Part of a small language model's weights: 14 layers, a variant of SOAP for these matrices.
Each number is 500 + 50 x the weight over its row's rms, rounded and kept within 0 to 999. Layers, rows and columns count from 0. Numbers have three digits each. The size before them is the row's rms in percent of the matrix's.

# gate: layer 11 MLP gate, 640x160, rms 0.148, rows 16-135, columns 64-95
# up: layer 11 MLP up, 640x160, rms 0.153, rows 16-135, columns 64-95
# down: layer 11 MLP down (transposed), 640x160, rms 0.148, rows 16-135, columns 64-95
gate16 101:497503451477491488568498512485514536444459399440482501527580547484506518528524541518416493440447
up16 100:586563489461521530539587498560518471518437518424491506562503495478438521577481427538631502597482
down16 099:427530437511469460478446501495584617540565583423447510463527505426531470449502506543521453475496
gate17 101:517519500480487538507476524460567392448503432496599485493434442561438513546529539470416480456505
up17 104:577476494482476501589489499548454598488476457531477508588579514551461500509463454486577515470588
down17 101:365582439488565502572563527534490443458494488449512449485554410481465481472526463456568496504502
gate18 105:530407522521481468543589389449501457473444503588522415433453501518537528541472420588438527490492
up18 104:421481500566550443472452486453491521452464467473563439572456498446505429448637553452459450526490
down18 101:497507462524473518335490439539445474544523501594393518547476526499454517565515496467517547451538
gate19 097:502569483484592608500472557456446500414479528559436478504525497513554463476535398482503468493529
up19 102:504566492505518470514568500560449481475437569470505485472493501530509555514521524498509503569456
down19 100:617548509423313608482514417415505525519444457459538480500429574506458478496463501453560501445519
gate20 104:372465612563469504427509519537401544519511506518499468548491479506490539539563480473526491583492
up20 100:540604459459455552483366532463570549506496429545510561520445467525598549466516527487486457429473
down20 099:536471544490504499453521425427432496418509454521564499544514446464397493539485562506547466487481
gate21 096:466511538513529510418454530556495589461409497537467516606538521513472488463482507538506536494482
up21 090:445553430583451397499531451529529556498517530494454512450532466506367492508510526551512535564469
down21 104:471519560504388474481471558522476603556513553575544545535442464434526538485457465443632518476501
gate22 101:472482479542384557520555389453550483523579498517495545498456493526510481495477424581415495477455
up22 105:505526575446561565482475575512527518431527415442464456544454506461477408548501532496464555504517
down22 099:525582474470507490531528531522549510578399478546474494482500469516505539530383477524462563535459
gate23 104:493593443436577501470539554471505466495543459465553495453445524541522512447467489505469511613439
up23 103:486426484469559486561519478512486598481450544477510558502579457463536510531461525462545455507477
down23 104:530496433467518502499481533521550515562560462561395479557545627431510504492512502442458510473572
gate24 099:568502521585538480482448537506496511515471474570478458510550481456488547476430537441505490581530
up24 099:559527542415469550475522512567506461528449485462474432518430519595479514448480383563412483467495
down24 101:437483429436501464464425591421534414483465541547465438508422540439546420481506476459591499577545
gate25 102:480453596412497416502485496440411505351502468524601512526442513471527605473393487558490471467484
up25 110:459574486518477533441546469608530502563424592543507545586536461622563522458358524450597535495415
down25 110:534583562494524441477599550492433444518534474577408518509567477493427416408547564532443460555529
gate26 092:343515470466426448424531527498492444619452553456481526398468560542534536416475511496460409462495
up26 093:515432485536442574513587451499488470403464448433639532559657463504569498532514517460443479537512
down26 096:486497485492391517499455531522440478493490487569530474512570538481467452492552542462437468488548
gate27 103:514476447545488510503540524514519521493510555453517478432509561528490502467459410674508501489463
up27 097:605428475589460507462499541456454416504513515473480470530553479543557462565360488524564456588512
down27 096:502490500525458578511515503462491615544508426617411534478541414459571481447573561469471480511400
gate28 102:543499487550477486511550526470465544512496479543505491484552535463501467439549451606530539500530
up28 101:554598644493482457473500486524407414447409512524497508491563496529496518446546440545479486517481
down28 096:512544513544566538473557521617486524528528524528553537526435432483472451530560510532509475491465
gate29 097:461528447493528484473536574518489456423537464527492550429523521459471517492444424498377366377514
up29 091:598442534507547394549479475423570543469524509523498471456530515495478402501560468450568528479498
down29 096:527565483548529469455465554428485546517506543446530414499463514424462499493478521473534516481508
gate30 102:519590522534579472543439513374431429484462448472476430520486502475470475556519540499569573551465
up30 100:493426475454568517497579629527533573581486502550516480481468453553498469464486444456503494508433
down30 102:494430495419555494471501503530497583466519500557453460465497517523405563525593559465571475541504
gate31 094:509514464495598531602628495424503548547576503471504435513487429543468399460531493547494478558517
up31 101:500593445486550554520527532496509474594522473474477489486479452456486560409502482461450526545478
down31 104:593550513624463482460512532445516490531510615509498556421482526505506502498508451468499539581452
gate32 103:536505543520495493454577483604471591501551499521462608609509531588502462527462505468556495471481
up32 101:441426427490451543469533531525498508484532575452468450509488556477513540371466557366617575471502
down32 100:391584556421461456552486520474399497549471604478512416529497498507473484496587513459391420556562
gate33 100:604391530547560511425505553522505618522541526495465562538474483528440510570562511543575486482509
up33 101:412547531493442534517492389559606597463485486438404507495406522546515546515502530453539530572538
down33 102:535457520515503411399486491571412458470396520448575518538458546566531573585504521474574482451495
gate34 105:495567507552488613482579540555485539506469505563378438525488529540513499501497548598479363552536
up34 104:612568448414524478487431529471457503474500514509554433514567511520626534508536530463525478541464
down34 103:500465524521591527462490482465480643506481475430573492442509530539491508379414456560435434498581
gate35 100:458492499487487494493481480492586505548508557502614473561486479499519444470436406570489382524526
up35 096:540523605510505458535601469525534563494584486534522479429550448472460455502546525501497510459591
down35 096:501504448448563542619531547538549475553442502501600517486559522421440453418471450472452391404461
gate36 099:561515452498550457509484553550457504445517487491541494536542505543437423568489444525490492458456
up36 100:494519441504464553508533422529537421465544551365483562602436538602510504532506568477406491528466
down36 097:521557581536639554457528532433460549526511593563561477506462575452547537546520458439518509577534
gate37 103:536520463487387564537492427517415456458470564505412504517427454556601459417541555481572555524566
up37 102:464457554547539552435511496486521482437569509538484425474471501466448574528532495453412465512473
down37 101:476445541517508440604521624463482480510500485558486518548498479476548508515532488489529520463429
gate38 103:469583538499475547558419494537543415407424582463498460494483535451497456515491398504450450381454
up38 097:469429555456544435413463476481539492494430520408492494535480589459572491487529631546447487550529
down38 098:458511414499478555459536503419511406421466547560523479506549546504492506512481504572555496543492
gate39 098:465572482409489509461475414446474583438538578482590553511499545632545483591477491529476520590516
up39 098:567485528419473525529442570404545423533502531477499511505451401595482465497479544461556437500511
down39 101:457508485489466495548563490517479472481581437556554469466465542667547532652509494491468471570493
gate40 098:568462493564506402557448536532580459519450582517548461498449477567394463375448496449563395422511
up40 101:500535455565480504532568541445529458559508459589443579638514396500432469537460498451474449542627
down40 099:505496514500579430461497563511462474597575515540471534463534434471420503557571519449461507530425
gate41 104:508520514456498556479510564527439564493531434437428461523562555488414494410535486534516415591590
up41 106:410554554491506479467526556499406462377613425510489454391403466564485541572483560443504497426418
down41 106:512535644518507495514470492479552494457458545472592558488439574431550459474407559549484488539423
gate42 092:604567541505548466554560482483473537529539383521612479397465512554464517523556515474482486548546
up42 099:465465489440523542506519488500540544571532451558491503465521576471510477573574517493556404377445
down42 093:573564505500518527542508459465451578465408476481514486529496570552427459434522558453524443439419
gate43 094:510583486609563523489566508558485531441407521464529454522512587537462387553488441457441408594562
up43 097:449485534509457410533508448501533479519549447495460511480493525557594488488530430473452446529472
down43 094:569470568459589476528543485469465510563541445524487431541523469505517487555466579474468478569587
gate44 098:525493510497462514397537447524460617507536489427530546526537502466499547563509518508461514569597
up44 102:444526545509445485599469422532437404553450562534489547487446548502516565464518503480546520470450
down44 102:388486479567479536536453505459529530516460523498409509472541498418501480486473482560505468528520
gate45 099:459493515504512491471481537437441488448600540534579488550501604508532551516428429529454443428537
up45 090:507508464463556522542497383458480476615521448408466455484491457493515552541432476480434580486416
down45 100:578453501503487558474465664534459545597494573507456510560509471487422544517477501465477478447454
gate46 108:544464523465485478376542487411493431480528481496479511504335508521499535572497478550442509419382
up46 109:538491464515548467538574486556550377573454538469491561502472493566518514476395544484587426550532
down46 104:457480489544577475502536544527446507503527494486483568553388439505526350488489491521491525567509
gate47 096:553545501468479507536460518514434456640500486496586495471558496586459482573552450483433522543523
up47 099:474518482454575457532493515525513440447468522515487519518399524441599467464471489548533472463537
down47 096:490470502438509407595464611444512488538534523499499454524498493513541497573502461505516477498498
gate48 102:488469500465497513496515556495452556504482552517508414506431502519450529471443461461527489416597
up48 100:476531526500531513516524425519491505459502564571576597549479511565568544556522512515442540603460
down48 100:508469593499492410561518505555548486420549460535440519559464418538471475575465500596494419565459
gate49 105:460567593479539505511468527539512523523520489634513519550544486434501523443533483568468494552532
up49 101:397404485575466557488495556437577471561553557555564439608443566495419485465505429476515463513493
down49 105:557425542422447480533526504571464469454469521496496455528396538506452490504521496483548452453456
gate50 101:542464536469525451494574491438509481599518491557538575478428557456496543481462410498530500564472
up50 101:463519508422460486557558511472533508573584538617468507503530528422481511444384390461479481495542
down50 095:489477534599545531553514468520490489424544503601432582506501468510572519487523512471530491482533
gate51 098:585445475501540622517546523475488492499569462514444439542484556453511518474477522415461461602524
up51 096:407497472490394492574518490495588540381481448431490494487544509553438603497474469526449540448476
down51 100:478557481459477475533533503572516492456580409390474416496478442526465514528485362551391554572483
gate52 105:457511427535521477472558547532525502466482426438505489452539611520442512502523501551398488537485
up52 098:516499445476506482568471544384528495494388414547490451444520473510594540500495460493506505540505
down52 099:532466562531460522592480383567505587433574506542504510524480475456458534522471569445563518525436
gate53 098:478602532505629492474570516554542536489518485559509464465472438422431490447495477548554371482453
up53 099:482540525519484528430570468549385409481468527490467490428501489509509439503489461577530482476517
down53 095:579497572477416554505536451537346507490513528491479482566491501559451460512509519520493499612471
gate54 109:453510511523483481536481556580563542440531471547472505456473434552482474510590468445482410423444
up54 101:475551548445559461633530556456492494492409414561473359467459451477489510413525501515452466494457
down54 099:518535610540484418443552539481507433514445553568521492512440535476383535542490564600468462491460
gate55 095:494514558588575519482507543524598491469519525579450479504567458517483495442554453525456505448529
up55 089:522572460495510495619510566485540492536480570455469522499512528528433513531500426408430469532437
down55 094:406544488522513521443385457425425418444500587482413527563387493542421485434532495514512531520558
gate56 092:489436484477541405498474505484467447595410456531503499470522433496538597488500495494487501490437
up56 094:603511450512495496516534403562439506464484548420514520507569475517489458457504461420494446387578
down56 095:527459501518465557539525533514465588411472517530372523562511460558501460464532543476443503471463
gate57 093:494494445436507507525471456568415483479442557478482491550519619463554497435547435522461472529618
up57 099:572424483411462399553449471460497459469416537448458526488533595481541517451517511509518536538611
down57 097:514494546529391489583566494545497513546593432393541478447495385433444462613500511501563554449440
gate58 108:435486511441497472524553470502344559484458565456519472411494508423524519374504485555594549423593
up58 096:458539529453514519493487338449452491551397488495546510505557526494477481530446491541569484582573
down58 097:534499468467534569478512520469416531544511539476522542593479557455500449490476468429529449532467
gate59 099:474528506447523444501475501527476515375479494501438570545486433513478453433488419501496557478597
up59 102:526553490406534494492490550447541480463622513499504567495501509553471504463468532513468503457513
down59 101:499525552515502518454440536406499481478501548505559535494473445462470569468472460491441474544513
gate60 097:491475518508432447396496551467440514592590420432525562445526437529484457487469505499423419548520
up60 098:528556521458569411557488469551582543503454534515528539468489496411518502574483493440553539442396
down60 099:390576451475492493471410525468501456516421384531458427439457490501478461395552499587532543538462
gate61 095:485433566501488475506600498417530508506509598557509476448498555541467461510502531488528509578506
up61 097:493476602591541558519434442446508463500593456509554540492546506517517478509618451431439459549509
down61 096:456574499457421374563516511566553439493478486476558436456581482548572467553463509469507539438454
gate62 097:533561501535483522490446490415493525543473493524486481542427482543429434424548484461543563468464
up62 098:519492588578536463571493475421498472576542538515436497543491414431478488462559514528450523507445
down62 095:596520468448395560452515486460462588525444535519490588516522444469480455488483548536483527626432
gate63 096:412462387518510487495603399539484623461531634484498470433442443528520429510502440506502581539484
up63 104:522490497531506597406570441533509524464478475515527558531475489542460472410529554538516433474559
down63 102:488510541496432461573408424543549512531451464543495489448544503440457510508502394507536466580475
gate64 108:533490515496484581476474452488432445526488419494451454440481482504436453462455534550518484568479
up64 103:479479497528479492394491530403467383558513450595501497523500534556501473370456497553555509446500
down64 101:530489477635465451424445437515407543518556505544491477481464538566491388519494533531447532527531
gate65 097:362426442548543493451559523462514495499412493486504411469541443494503463428544584456415401515501
up65 092:424541483577485449529463468485471428483482386440559584416583490517511453510547504462577551456523
down65 096:525550514474522466455517425453449488474543476514579508460461530490460486471427437606439495488501
gate66 098:493432502508447516467500480483578443462506547502457504484471537517517414539477429521455460521507
up66 097:578488627452469607465543443494548486501420439495513546508491489450459474529483433506501467502589
down66 096:492529512400526438514440455450477550443437442437479520468490562596472560502527520472498486634519
gate67 101:511552606483490470563491555471569495523435459385481430438513501416528458526427520472520455512582
up67 093:526484511464544426484549611508509535511487389493519562462540445481442487497519526485594494451596
down67 100:523520512517420430441475533517510555482489523459608446495417598496548517489458438589416491471597
gate68 098:554513513537507468523556536494396432537529584496509504496535461476502580448457492448410432531536
up68 092:507503473483458520514365516547547427536554568558526569554507544525505507522459558403474511492466
down68 098:411444524473600476407440477455386475512418503548472469490491514505516501458452526545511465521624
gate69 101:462468599524520535427505413515519576525533471562468568518500634504458419426503496558493475500627
up69 094:526506496547497505597490528540504418479434474526484429416574487496536448552456484530587449529520
down69 096:566566501497505482411453552516535453542510494442469442566472514480492490462498496542433463555531
gate70 099:453504480566466503493555432575570493518480472462552468576583447520564489500514529402539517521513
up70 094:621496572462484473546415482474582525439446478390494465484502446512490441417549521496504502540554
down70 098:582580533529508464512491453558457541550573387416519508386446479495568470388461487497456477513545
gate71 094:515505485525510457511448447576478460489498455498554426528505453503483572493545555477460588505529
up71 100:469611473550550554429465440458437477529543482483497556474486488440466442529531455508479529572555
down71 099:532567515449476516437427421412600481523452455584585587512422525514434480503501494468520426546501
gate72 104:465424607512426590487680488511517517453548500451535443475502488520512597531481493580559423484481
up72 100:521378476484544573479530543479508485406469557450516483480482544466484475532538497546573572583458
down72 105:545559500423487524538550557565473450481555465430498441485550498531521575458440496473540482602473
gate73 101:491458530533442522557576477431546459503529518579481494515581517410528464557462481478502535581551
up73 096:586471469448507579556507469510521504559452528578519469511500420508521398587451580468518443537484
down73 097:534489505444549502556516586535495510508465530565493504504538493519488504450501449598552399409574
gate74 096:457418414520578557542529555466525542539498473468526532484506467532569388484452477414571490416474
up74 101:528524448455509534438471529485570569513521534382581559538469455444497562483562537432497572503424
down74 103:441526393522558480475484519520518497532470452540526589595485605436592552522418476455523495503447
gate75 101:433561496554512561574528458520403512445593480573480548556474564580497526506439557438511436504516
up75 099:378513466500438530483522588513470485492445502457492483507517578555545525571512439542479489518491
down75 103:518497528496457568563472478523413506577507483537573547508590553495451542512432598422494519423520
gate76 091:482549507563394475466546542528392453610497466474563539503538391493500500498390535508415549488512
up76 092:468459526534566425495596499566452460516514455510485519480502524460462475467369444616477463571494
down76 094:503466583541549481540490613415517590467584511506513565459574442481512413389544487514521475447379
gate77 098:464545440503508482603532541490474407434503380464614520475508547520493420543512456471513492566528
up77 096:503414463541386487460505420552516461540486530438489474522569496510529503510433531372457479493558
down77 095:518424455562465473525445504579433562471555562498512392520508577515505423493511501485528517532450
gate78 097:511503471455432527461453496545471556486507482456507488501577551426441446487551474535472500554571
up78 097:500518453441515387468549480500473507559486564473505480587556463569468449638556396489492634602480
down78 095:470511448501451381651491508446486513436524517549569442478366503492522509474594500536472564388499
gate79 100:472499442497563482516504548469565555531559623467534491559484420564437564502482435476457487513471
up79 098:494512484371529446481533449459509542496490522498494567495550520476463532472592557431489578409511
down79 096:476549464539465481510473547523518493482432506531582491464500526566510519580532457534509523424440
gate80 105:464516501610546439454500555527485493521454472494533505430589512550493416515461545450403427520522
up80 104:523478520541445459510517488482508572533440526521436461459466505461452501424516472500467522603499
down80 102:567523589585515490390538527475500559493567457416477570462471502498515542447486591565443492579481
gate81 101:537460421509562548460468575475481503442536604479509556449570568609440582475458556444446460435427
up81 107:576570479429438410499410393444539467481505532544394488584549498391539516490551581450491419459423
down81 101:485456448577460457504417501476546499541476515506435498501472386463502538501511529511500500469439
gate82 102:513499389479507468498506478423484521451543459516490511605510436497496519561495498576492418545531
up82 102:502494429543496532391552490592436541463503503588521484396587482386421516454525571597492520511536
down82 099:460515440437538452551473436430523594549468583523564399550522469421571574493580524512515498529441
gate83 096:520457528540454511513440492554455475481541410567470516562549470488427573540478420504568419523560
up83 093:491538612549333436449503518505505542431414521551537544563415430551469464590477485545475480514546
down83 096:480513402399533500505479449543508479480477504442537478480514577534585444488528530564612454456484
gate84 100:477447492523484486471495530534459583615527486486486485513561563591480604502487451476435479432530
up84 107:595425462567504495528574448526544478455603535488488529532467491457524439405487465383529542516460
down84 104:433456449519480497512509489566482540434518515459498529587469509488492507532418557514510535431498
gate85 100:565564476425551520451518481516364489550497394574524424535483541524503598550483453486453559569539
up85 103:532569560510479492449495483574485533494538532437445467541489469491449440498400456595477459417449
down85 106:487521529573424503529529552409586414521393458517513455515525515561504515542465525571474537472497
gate86 099:609521456493502490541386497547499481405578564524566510469495607561453508513489475491606573556467
up86 105:541402513458555492525512502477506461586599543526535574494518537521478434451563531485464537474415
down86 103:512513598488458491538426484539515524440553553466339475512452470544496470467467543541469503477448
gate87 096:489566483537492505499440504559567558480492489367587483571467528514458558440508499493594481526455
up87 096:499352523469478470493506369570499495441509551554589471434453505441520553423471480408582432512496
down87 096:560471401550500492390545455570491567512532427526510561448589413575554454481590466542487471479407
gate88 099:511571450478459509476497568507574472450509486473583483400551483551436531365455436571557535599522
up88 101:495532418456465502533513484461489512440535470485458510486566460474560574681654560538394452509449
down88 098:534459509542462500513507509439606591536483426523517483435531450402523511549461527449516548419455
gate89 102:448472526449495444499478477509539454522436523458546433488485551527564494546480512510568507425548
up89 101:485393487510595557434488442502434529585550468466419519496616506554516498598528513582603437454451
down89 100:449552455426414538510495462526462522639516535553457501520412496510530517524485581410523492559515
gate90 097:399552507464458515509569438579596617406556452539529625501569431533507495427481408520542518525506
up90 098:562562525462586499500523538480422468440496439474474435484488442497410571491534481540532448454464
down90 098:409473478512520459484565565605521461469529504637492456582538508565462544501536418503564398555499
gate91 099:523431534606502485455501445544669498467492436472528482445548565551464483459476559511544497457589
up91 096:495461502455543556651544559589477551481422486480465524433460392451542474490483437510461538589506
down91 103:592395496528501480510557445502551550548463526444349555421457501490507588458513522467535427531511
gate92 105:455512516537590441539493517504460468472547531548510522520576524492488554500417498494428452421508
up92 100:510497469484482511503468498473532584510491512592468451587507533544559504497446470505322469609439
down92 101:402465521502496397529468557507406552546532499512512439553452481498564513501593536488520520463472
gate93 087:520410388524485492500503470468370490504538466430473407432524491554459509505456562534527464534414
up93 100:513525475533418481478588439521577487515603491518419490445497438438456469549475521500493447525461
down93 101:597431438487506523559459511481407522567541441444476461461437491554467441547453544560482500500500
gate94 105:438523485510494593473600526554499541499571499488505449523442450559538548515511534514627390505448
up94 105:478522506469535544571607447617590531432541480466586501474556525467466500579563508487501413464417
down94 105:497501504523488612522464506431545589529468465480525545496497564564587500448479523512575414399517
gate95 099:579549564519488478490412448410454507378453510591499530428425634502548570485519481490444430465522
up95 095:470471621489528417503519473586591512491512531497504424508536493543530550524496474454467527523463
down95 095:537421494500509537468550416470561541599565483556539483494493421452534566517477518551439449572470
gate96 102:518511477526537430602465459476431480525467523447374432565445525523497489525435491554509473492469
up96 096:470516503566490543522534467523561546500427545490474422506581448531485428463555505441472556423448
down96 100:442509445516525441491446499538522594490487576534440486460559537555481497537525490587497499505402
gate97 095:453459385480512494487517472430468523564506547553591506520514569481459508498503527375516515442517
up97 094:473521509507532520440420544453467640508515556452440500525498529487527543474378549403485488476518
down97 093:439459420539563634468481552529516558560533526538496491494395494528471486501543442459550449547462
gate98 100:508515495444516573502462484542498517468515414469532505583424551430453400449567427530526556453447
up98 099:447485475487516532496555453546477451466448457530473493547482519469486467462637418491488480416449
down98 094:499472545458516463498580476474531516533544467478429528515468426528468546505383509535449480479459
gate99 104:512442463510480550441621499573537548520538430470530423511548459660516472460560485492500599478467
up99 099:476498511490521546526489555465445522514576488518558511486502498582528477505452473462474491542449
down99 094:481505475560489556452468513480554531511483509507356483482533504477513562551551349502460423585501
gate100 104:546522485504542471516485513474527459514538579619558450497501482652505579473565464349525445482499
up100 099:464521560517534555479399517534509547479487500550484492496611420475538635418531513496552427467561
down100 097:558492560567430500511473557451391486596600558476501556621560493510562482459500480582552499490506
gate101 102:509470511495474539478533545479494489479475509425491445420636466567590496461493553544482374476389
up101 098:434470559484592600468504507478563558515567459442509499364490486519509458595599533496491484578378
down101 099:486560594499521464473473613542541524483543659497535509490550562589479530418422484460533558458522
gate102 111:484467558565528409548507488469531484582502478461469534449521483511507534501421491460441521544477
up102 098:495509438496540507436534374454535550508461469517506393462454524475496427463511486498521529513370
down102 101:442570465490561473521438554562538476552398518500450554460489476496469550539468589525525525530487
gate103 099:401482472547377578498410597516519492548511491442478473572538532490480447492426526524460513513517
up103 103:541508564599527547496530516408514529430535432444494523538446542547516446452484530609472542591538
down103 098:457448518507450545481448409484557574480518506464497496534516490495514484493533460510521502563399
gate104 106:526535507464494349514479554486538576556516458494524532474508368449454586554561422505547611499492
up104 103:456392454453476511405456490457496500428529460517515435451479445509468445465510450585458508446506
down104 104:577436528547422501522512487502563509450515428550546493505517541499486547532509549557546532489512
gate105 097:618467462435458523476460433483424509460448347485407547475494510540497455476540447518472427566486
up105 098:489450435598482457391491539460477510559452489454474548544446430514492479476584389488555512449504
down105 098:465478561519469428443556558541471546475607592525538548511462458481513427472565440509468432442550
gate106 095:543555486565401459460526494521441468477583386532446548532588572505468531459484507489429504475564
up106 096:480499432556502443581564419569477502549543386546362526530438543559452476537519525479356497544386
down106 098:484563514533513566524438411532505505523449464456477445429533560546456577523526513500542414512465
gate107 106:459566533446559521421503423508480548568493463480436594492567520579521533529491536573489513467479
up107 105:492517441481581508546536628474560475482507421513486663541561528442469526523522490452486458479477
down107 108:498551490453470521476447431483396570503527628503484493524561434522450475522538582542415428486566
gate108 096:538566526546425513526519480453564468489477493491504483445528493474490528468481495387515518479524
up108 103:499494475483496481512458517482479518499488545416547423509445519439551477441446487520525441526535
down108 106:542464488459463552494522537425490424479477619493528503510494585477376455561447461516480470454362
gate109 097:533545474545607475543590587471531477547617463414525472416564522531523497460603567406539465449512
up109 097:545550604508425482534502551549481497503450439550410565551459600483537485574454509519479531498521
down109 099:470554521548462519516542521504502487503528478421486435555369593557562495456529447461504582485398
gate110 099:455470414515483551485573503512490505543491537537453494518502471548481506483471467526469491572483
up110 109:553472505437511533580427532476416452492510482563490474476523570529591517603504513453521608496536
down110 105:506475481465475433464492524462460490478511551382519508476490416449441473467442472536501577532516
gate111 098:594567513503500464509495570482509503498475432384564445491474557484499571528482415474564456431517
up111 100:491546542454487551450462480536439516528466517512474523569460531439537441494470545378511483531454
down111 097:452509436517522499476452565434456547555510527466549431572493460510464461541513530527545453545440
gate112 100:480452522511465545493524488543472458461477494473437475434490484416440406495555530564428528497539
up112 098:454477491500479534524468492505542556500544487485579553480617471427464503523596490540517405509564
down112 105:577525460584475509538543564553619523583463513498530505542452494463530551525486482491559499455485
gate113 093:500499548507439561509554480499458542418533515489495458400496548580475503480459515409417469495499
up113 099:557566498523560510481485460543534579513432584515398471467568498556523542504479458478439523545533
down113 100:499518530463461574435543522461465449459519476561563553505457548538527519467443514435453488435645
gate114 106:519456550523499572418527455423483496418516450506538484466514498488430551455478489495495451568503
up114 104:462466508527459566537521379494494421572541519513493553418522453476469439417425569533488475477409
down114 105:537571512474553548502508460460445413495442513561455557517518427503420476449443469525601419471532
gate115 100:551495498527486406517573569534471530424560433531514464535493551492508462496639528483443424559401
up115 099:526480581455528516447356556426449409522555536508483474451377494554489452473449499495433500546491
down115 098:485495432499479498499580507497493533484578666510540436532496425511513440502413479436514536489609
gate116 101:463570507518442491514486510412558453529512583434512448499507475469524478594509578492415538498478
up116 100:544572564450549509516400583590515520475497530453515493488471515465542495441513494531453493562500
down116 098:515552415444442550520514523394389542516406446541420518483529570443566547464509497561506475508471
gate117 103:468556556445498476489556526471440459414497565615483479455527522509544494497561498467454529445445
up117 094:480488523480335473530455436420524523536444495479491537557489537498545501505610460513477480514422
down117 098:517532471461536507557525434527474430520521474538515565497544533526500517517496606505512423495497
gate118 099:422552522469483494513554438470461477446473505493477516536517529508536402506498461497600485542409
up118 091:467511521565529469523486535482529567492450459538468460471606532379486478478582490456609511464510
down118 101:597555477568559504474510551438486481487480489650459574596525430625426464452500507527488512454469
gate119 103:443471607539475520536464546552434473529474523480535503566490475490447536441425514403484472469524
up119 095:410528534500429526526528574505509470520513500488380468561483512520483492588466531514536568544484
down119 098:514509466473492378623552488536454462540454496447528462483463563517470466474581401493519482491517
gate120 107:420546495503556517429493462535433486514445478489484576524447524446515477517494511437485422410494
up120 103:522515416506467472542528523493456487568555475407413487507534458547487586555490450559554569577587
down120 094:581545554449478545518448597449499449496462630504474521569506535497489412510448551524565563455510
gate121 098:549567408452504566535518491547617522461532463584498532556417521582475447541412479513489527458516
up121 095:415509468475531536384556548430493453595487583578485440526473535535500584588472465519594478504512
down121 100:540470497524403486605543485513503526505456500616527520535518414521488467512428500516494491518500
gate122 092:478478484544524453550482477478430573508551498505400436526469518547518525460400468550570552510446
up122 098:424535536356489561529491530547454436498539535558528544416589495542486498500613569490573521507367
down122 099:463653498478509538458504479485458492471484604500476521521449515612477500557505461471428424478443
gate123 099:448559530526466459415597566405475474448405454536445515495483561471541489472510523496579539503470
up123 104:479480472543541393529502539547568562570484495430445438481500439435590381459463459462521523480482
down123 103:466473477517409444371429504517518488508511544489499539562543526453560432488463463427464512587479
gate124 097:418465569490471415507540449456519457399413452476566481564461426496485502473486477505465521474534
up124 098:465587520529542445471512534489523531428531487523614523609564521406483521526508589470477481556498
down124 100:603512498511513432431453598518533431556539432529524452493479463433538487465431497571493523449482
gate125 096:500492470576575417587478471458425561439453489427570517531455441478452452445503432542574425531461
up125 100:520554493498424511453453427496564449500491461518504512519533533482530551524438470514481501497607
down125 100:584511516508548446608529441472595440526557471512404418562438507515576450408546486544504503459445
gate126 096:513399497545553537488475467445565519480513579442483465522474585464491449520531535558493535447483
up126 100:488586461433538443570476554455431474552458518535469544484477509474517452474461517430526504518381
down126 106:621484465408558460403524468573567493517477438458406458459534505490474561444515502432532442501564
gate127 100:456562480483546543345439516511459423485553533466621449462420473496492503427435431435522617532494
up127 100:382451556511524499565545541565503489494542480451513564508450549452482521563486495538492536465474
down127 098:492536521488440480486469564450525539488499492504522484501472536494515546506544491546389585482492
gate128 098:479465494437555422498481548451449479484388490522556506553544478515517484469502455642472522491564
up128 101:495499422485495489495471409487417444566462478442493492513596578463509618538570551568564491515560
down128 099:531575534488556471563437444497486604522550484518608477588535507562506494391488558497508521521582
gate129 098:510523463491444490611484476430553572499567455552514440470503578434398526588496552567597496569486
up129 094:432491544538462518572488376519483525487525479400564511504459528625429546505489316391478487491529
down129 096:497463545484489514483459479450583454514585478530620479502517415553495457491498572496502552455557
gate130 105:473593521533507526431475465544547487428535432478414416514426515451422543421513523444493495506543
up130 107:609412465490547446476539500608552469495462479469445492509583441441537469414515449532450491443516
down130 098:520516558543472438521569546522612567501468475436570428441553479511443507566543490486480589522496
gate131 103:452578496416541437454524513464510434484493421548523490477463468458409527582470453549507452532548
up131 104:493469470531480506501426472514495545459517567469536569544489551481526506409428510453572450448428
down131 104:531466488477448504547554468470511533512474476609505479430566527416517528398449426500533511524508
gate132 103:459492562513448631558482483472535554428559546487499449480358475475409449509448456493536470483475
up132 100:514560521504459419538451428504567521513521519522441535597540436492558438455476569531621478518504
down132 101:532532480578489418520485459608603532487577453533496504479594500452444470464583463482516576463520
gate133 098:462499487464466511533469560552590552537534423677517452506457502462490516393514527512563427533561
up133 098:477488419535448510540568500494524442474514466549625429535509501405471522399524507533553587399521
down133 100:541549502476461508511516436583441511505560512570438547495479492400515491574435514537588523437446
gate134 098:539474487588526498494508599481552587481531449385492509554530533571388538505459480516511533510495
up134 105:570539511463526561590517467513566530462500548475503536463521446444507583489492464500452531559482
down134 100:405569533537454584505471475440490545488492443467509478407458413478452416478400397549521499537520
gate135 096:446541455504507562556513467431556457477487502513574485449531569501520555544426439417498528555512
up135 099:537487593528459410513538465416516453481553532579508523513487496512499590564441517501583460525583
down135 099:435433464460431533404588500476566470581404476445535543493467475536439439386608540493494496539514